Each number is 128 + 24 x the weight over the matrix's rms, rounded and kept within 0 to 255. Layers, rows and columns count from 0.

# layer 2 MLP up, 832x320, rms 0.053, rows 199-212, columns 240-319
[[128 127  80 111 131 119 153 110 119 131 177 150 104  94  72 111 105 125 121 167 148  94 145  87 156 147 125 103 122 123 139 156  98 139  79 138 160 169 107 110 107 117 115 128 147 121 177 144 162 169 104 126 131 134 118  72 158  98 195 138 137 123 154 118 149 142 121 109 105 149 123 158 133 112 147 117  80 141 145 145]
 [132 104 139 146 143 149 130 152 147 145 117 111 130 143 121 125 124 152 105 147 155 100 120 163 129  72 111 156 136 113 180 118 119 112  91 137 109 169 146 120 135 174  98 164 110 105 114  97 123 162 111 108 131 144 140 125 108 116 135 101 142 159 137 102 163 101 123 111 133 112 112 132 134 136 126 119 112 106 150  89]
 [103 113 145 164 131 175 137  93 145 174 130 128 115 127 103 103  85 132 115 160 124 129  99  93 126 108 120 154 163  96 162 156 114 139 160 131 129 120 112 185 130 157 138 155 124 120 120 118 122 102 150 112 157 136 131 120  77  86  81 110 136 150  87 172 131 118 119 122 160 154 115  88 100 104 147 134 119 190 125 140]
 [137  61 144 113 167 179 142 126 132 128 138 141 154 135 100 107 157 107 103 135  91 133 130 125 149 101 162 114 109 137 104 116 149 161 152 113 126 170 114 146 117 135 112 109 117 139 134 102 176 132 132 126 154 164  91 124  99 145 132 104 133 126 141 110 151 155 191 121 104 157 146 126 133 142 148 139 154 126 148 122]
 [123 104 142 121 121 160 127  89 149 106 192 139 128 148 119  89 120 131 144  98 159 105 128 108 119  95 143  83 140 116 127 161 101 158 134  92 157 136 105 126 112 165 182 132  83  80 151 148  91 148 118 127 164  86 129 117 155 152 141 127 124 102 151 148 128 130 173 169 154 144 134  89 152 157 115 107  87 136 146  89]
 [111  87 140 140 139  96 200 130 160 147 128 113 135 155 169 130 153 125 101  94 142 177  96 134 134 111 123 154 171 129 114 121 130  93 112 117 166 131 123 151  76 132 119 102  85  88 164  88 117 154 134 125 118 115 114 117 125 166 112 105 127 166 133  99 101 138 107 156 116 121 105 195 153 135 115 172 135 119 130 130]
 [134 103  61 156 110 101 108 142 170 103 147  88 138 150 152 123 148 136 142  91 152  98 111 107 145 153 135  94 121 120 114 104 140 112 124  65 135 124 122 135 153 130  81 131 171 127 160  91 120 172 108 113 122 122 146 100 109 128 161 127 131 134  99 160 101 102  88 127 145 122 142  95 130 144  88 122 121 101 114 150]
 [121 164 131 114 121 157 135 136 148 102 113 108 130 115  97 139 133 120 114 100 133 141 143 174 152  94 120 128 154 143 158 128 136 120  90 137 109 144 141 115  85 130 140 152 132  82 111 104  78 131 185 155 140  64  75 170 148 124 131 120 128 104 139 105  99 116 146 120 120 152 126 153 124 114 145 160 141 136 144  97]
 [159  94 153 139  97 126 120 165 117 118 135 108 143 133 113 198 164 127 154 163 122 162  86 142 107  90  80 152 152 129 134  94  73 120 157 116  99 134 119 104 165 105 106 107 127 125 128 114 142 135 113  91 125 141 104 110 112 131 149  86 121 109 128 169 150 133 114 141 135 120 104 153 108 136 121 112 142 135 158 126]
 [129 143 122 144 141 151 128 111 132 130 126 116 177 158 134 111  96 137 100 135 129  94  89  92 105 109 144 118  91 137 116 121 111 101 117 143 176  76 128 129 111 135 120 150 166 129 126 133 177 172 153 109 126 113 160 142 149 150 164 158 119  91 165  94 163 151 120 140 158 100 164 145 140 116 143 162 161 114 141 151]
 [139  96 100  84 103 112 162 138 115 119 153 116 135 115 154 138 150 167 113 131 141 173 162  81 132  80  78 123 152  99 130 178 168 115 104 111 156 147  47 142  67 110 134 131 145 117 118 111  93 138 123 167 142 166 100 120 144 108 138 149 146 132 128 128 109 114 106 137 142  74 123  96 142 127 104 117 111 167 133 128]
 [102 136 127 122 109  77 126 130 114 105 155 110 149 120 158 105 104 188 126 140 157 137 128 148 118 140 115 108 140 107 129 129 137 101 101  98 128 121 153 152 108 147 127 143  89 126 144 121 141 157 128 120 114 134 138 118 124 100 158 148 101 130 131 119 126 144 120 121 127 149 160 137 122 164 118 127  92  93  95  96]
 [145 127 140 114 169 162  99 118 143  88 132 144 137 107 128 115 112 106 113 117  97 157 112 117 152 174 150 107 117 137 117 127 113 124  99 146 132 101 123 143  96 127 148 130 131 154  78 128 135  92 122 128 158 152 126 129 135 153 144 135  88 118 154 115 117 109 109 133 155 171 132 117 121 148 132 143 179 148 161 124]
 [138 145 122 106 134 141 153 142 119  95 124 146  76 107 149 144 138 150 125  80 114 141 154  94 134 151 136  84 107 159 125 190 130 140 161  94 104 108 132 123 131 119 131 166 133 107 108 111 101 102 139 112 118 112 145 142 155  85  95 102 130 166  99 123  81 132 175 112  81 136  75 139  98 166 140 118 137  86 140 147]]
# layer 2 MLP down (transposed), 832x320, rms 0.0251, rows 199-211, columns 240-319
[[136 115 128 138 108 125 109 152 117 130 133 132 149 107 131 128 155 105 124 128 116 142 149 102 175 139 115 163 136 138 149 116 137 122 141 165 127 163  76 104 116  82 123 112 141 113 132 156 155 167  85 102 117 121 132  82 114  92 171 125 124  87 136  88 121 152 135 159 142 118 125 149 106 136 189 128 127 109 121 149]
 [155 127  98 155 129 159  81  91 142 123 116 155 124 127 110 181 172 114 103 146 119 150 105 150 122 126 144 123 136 105 143 123 127  91  96 144 139 112 105 116 124 110 131 161 137 130 142 129 123 117 117 112 113  98 118 150  95 112 137  92 131 125 127 141 129 188 133  78 110 137 117 157 130 138 121 172 139 133 121 137]
 [149  88 119 144 101 109 130 133 136  92 132 113 146 116 140 153 151 136  96 104 125 143 143 140 150 159 146 112 135 102 113 143 154 160  93 112 108 162 137  81 123  99 131 129 125 133 128 140 163 152 136 119 112 135 152 142 139 141 155 118 152  91 169  76 172 116  89 178 112 147 174 171 147 103  78 110 130 116 130 115]
 [151 126 167 151 131 143 128 155 108 114 130 146 188  88 128 148 112 144 150 120 150 121 143 124 124 114 126  96 133 143 108 140 139 176 158 144 155 132 134 152 150 125 110 128 142 145 109 101 127 129 114 152 147 126 129 117 151 129  83 131 125 135 131 128 138 149 165 186  95 117 104 139 145 147 156 133 180 136  85  99]
 [186 179 104 144 122 111 104 168 136 143 112 115 152 118 112 129 150  98 138 110 108 176 110 150 157 144 126 174 125 158 149 113 147 105 111 184  98 127 151  69 136  93  95  99 159 160  98  96 129 119 132 122  81 167 139 137 138 107 105 120 121 182 103 116 123 134 103  76  97 144 125 158 107 103 117 163 133 119 111 174]
 [126 129 127 123  78 136 164 110  90 106 106 132 125 112 137 110 156 107 106 126 128 154 120 117  87 108 149 159 141 135 156 153  93 152 127 123 125 127 141 164 147 116 123 128 110  86 145 105 125 144 118 129 158 115 141 115 132 137 158  58  96 134 112 175 138 137  76 141 113 122  98 126 167 172 134 174  92 115 152 156]
 [103 133 112  70 131 123 138 155 125 132 150 125 102 107 156 131 152 139 113 117 159 151 185 135 148 133 121 139 100 123 130 119 125 137 125 129  88 112 130 122 116 148  63 135 124 124  81 115 140 139 143 108 107 127 112 172  94 140 109 136 135 143 128 115 144  91 173 178 112 103 149 166 118 158 118 141 145 139 132 105]
 [159 104 164 123 134 120 117 126 133 113 105 114 149  96 112 101 120 125 131 145 135 131 111 128 131 149 153  97 106 109 128  95 164 122 139  90 120 126 128 122 129 120 126 115 111 162  91 125 121 142 178 129 135 177 157 155 137 172 120 139 130 178 146 113 126 190 158 103 118 114 134 127 113 141 120 111 105 123 141 177]
 [ 81 116 168 145 130 144 115 134 120 156  87 121 138  91 131 150 157 163 142 114 135 134 110 132  81 116 122 152  99 104 110  95  97  77 189 129  99 149 135  98 130 105 116 110 107 123  72 137 172 110 124 121 140 131 135 125  87 122 134 102 118 147 129  89 166  94  91  83 155 148 130 140 215 162 141 128 145 148 101 103]
 [156 118 116 115 122 121 137 119 114 170 104 160 143 155 132 151 145 165 134 119 122 125 137 130  91 116 157 117 112 111 189 146 102 155 137 131 122 106 171  83 135 145 146 101 118 149 113 141 140 123 123 183 107 156  95 104 117  99 148  88 158 142 106 167 148 112 145 173 142 135  97 138 153 166  88 115 118  88 104  69]
 [101 145 134 150  83 127 122 123 135 127 102 113 100 133 118 126  70 100 139 140  99 116 128 143 110 132 162 144  97 145 149 104  95 147 101 134  79  97 146 126 173 139 138 125 132 143 121 172 148 137 149 125  84 122 144 156 107 177  97 105 109 134 124 126 164 151 139 111 119 167 144 159  91 169 112 184 136 111 116 127]
 [112 139  84  93 153 163  96 105 135 123 150 136 142 107 132 156 133 139 143 127  92 128 138 151  99  94 117 128 119 109 106 119 138 173 109 133 155 121 143 120  93 175 107 162 118 120 131 186  92 130  95 103 161 104 128 145 130 176 131 140 113  83 156 148 111 126 113 160  95 114 132 138 153 175 131 129 129 135 128 148]
 [ 85 136 117  78 143 118 111 114 140 115 142  94 132 142 157 121 114 128 135 134 136 147 112 130 113 144  77 122 172 107 131 144 128  87 139 194 118 132 139 111 123 115 128 146 142 133  85 146 148 126 122 133 115 187 109 116  98 151 116 148  85 121 111 145 111 122 110 123 154 134 155 132 118 121 176 121 123 128 101 135]]
# layer 2 MLP gate, 832x320, rms 0.0526, rows 200-212, columns 240-319
[[ 95 129 152 147 101 119 110 153  94 142 115 142 150 116 121  99 126 147 128 134 108 100  99 140 171 130 145 162 129 122 151 113 116 132 115 149  79 160 147 127 140 164 117 146 134  90 108 127 108 146 108 147 135  95 149 155 110  96 128 137 116 147 149  91 155 141 164 166  88 118 147 116 139 145 104 124 116 115 116 134]
 [152 131 184 148 131  89 133 138 147 140 137 129 186 118 122 117  94  98  92 115 155 108 110 101 113 129 111 128 135 130 158  94 167 101 168 180 136 129  93 213 133 124 189 137 102 144 109 101 122 163 137  89  98 136 103 166 136 130  84 137  87 137 147 110 140 148  77 141 172  78 107 138 134  97 118  99 124 156 143 178]
 [125  63 133  93 122 126 129 124 128 136 154  88 104 176  89 135 125 132  92 116  74 159 149 161 142 117 170 119 142 111 119 102 109 107 100  94 117 157 148 106 104 147 150 142 144  95 114 131 123 124 155 125 124 134 109 140 119 133 137 135 130 135 111 121  90 144 164 126 158 123 157 128 136 115  92 144 128  91 173 159]
 [166 126 136 139 128 133  93  95 146 113 125 116 152 132 101 130 136 125  86 107 167 121 136 150  92 183  96 140 131 130 142 154 154 128 149 133  99 113 160 123 100 128 123 147 157 117 122  91 106 131 135 113  88 156 103 127  77 136 137 111 120 151  86 122 113 139 123 123 122 112 122 111 150 130 103  92 124 116 176 148]
 [ 72 125 138 134 166  87 133 109 180 169 157  99 141 159 170 150 118 128 134 115 117 139 108 107 155 129 142 135 146  80  99 102 141  90 142 113 138 122 133 102 101 127 128 104 135 122 157 127 118 138 152 121 104 123 129 108 130 151  91 135 141 169 185 104 103 141 132 127 124 118 122 166 169  94 121 131 143  95  92 132]
 [128 117  83  84 171 117 143 125 159 161 117 100  95 152 162 134 172 134 128 135 154 139 147 155 137 128 112  93 134 125 145 137 133  90 105  89 134 130 115 130 130 132  97 140 148 118 122  90 171 152  83  83 120 138 127 106 103 146 129 138 115 140 147 118  99 114 130 113 142 110 149 133 117 160 135 129 133 152 139 127]
 [164 100 115 179 147 114 100  98 110 108 138 173 148 138 173 141 106 108 102 111 159 136  85 104  74 136 130 120 121 131 137  79  97 145 162 158 101  75 107 145 112 160 134 137 111 130 133 116 144 141 128 138 113 145 111 125 102 116 104 162 128 126 110 164 115 158 117 137 107 111 133 124 159 166 123  64 151 137 153 126]
 [157 126  79 131 100 118 132 131 144  91 140 121 118 103 132 156  98  88 154  97  92 156 137 137 104 126  88 148 150 139 136 112 141 147 123 104 150 140 153 116 173 139 130 107 102 137 115  89 128 160 153 130 116 113 130 117 143 114 127 115 139 141  80 206 105  88 118 124 120 152 146  71 128 145  90 128 134 101 119 129]
 [108 141 106 132 135 126 171 125 120  92  84  78 141 158 157 138 156 157 115 120 159 139 142 135 101  79 181 171 126 116 100 124 116 117 144 151 156 106 106 121 117 135 130  78 200 103 119  83 130 123 136 116  88  78 137 120 107 122 153 124 184 152 111 113 136 109 137 116 101 109  81 139 138 120 118  99 154 137 123 130]
 [112 107 127 125  78 109 105 111  93 117 123 114 128 134 142 115 116 144 115 139 126 147 140  87 141  89 124 144  99 136 120 160 117 174 114 115 123 119 118 164 122 143 176 141 124 136 119 123 149  97 123 154 100 124 141 158 115 130 116 147 120 134 128  99 127 130 156 129 120 114  98 138 107 149  81 144 107 102 150 136]
 [141 115  97 145 130 120 128 136 150 168 144 138 158 150 105 122 123 137 145 114 154 165  75 163 137 100 106 111 120  98 122 120 122 151 130 127 115 109 133 121  98 129 131 157 119 150 102 114 102 105 168 132 147  98 135 114 150 150 120 125  57 120  77 136 109 113 142 185 103  91 128  96 152 131 128 119 157 142 152 162]
 [132 128 124 136 103  79 125 119  73 119 122 152 142 159 116 127 112 160 185 136 181 139 133 127 167  89  81 123 132  83  97 124 147 140 111 123 142  92 125 131 127 128 141 122 155 132 135 156  94 134 135 169 131 112 137 118 103 113 133 121 144 151 110  93 105 145 167 111 166 132 121 129 174 129 100 124  93 150 111 129]
 [108 149 128  86  89 103 104 105 131 104 132  70 149 137 143 124 150 139 131 150 173 119  78 138 155 108 167 119 109 129 132 126  81 148 125 112 124 104 163 135 144  81 108 105  96 147 123 165 153 147  92 100 126  93 147 158 111  89 112 128 165 157 117  66 140 136 156 139 121 113  90 127 105 124  98 144 149 126 112 122]]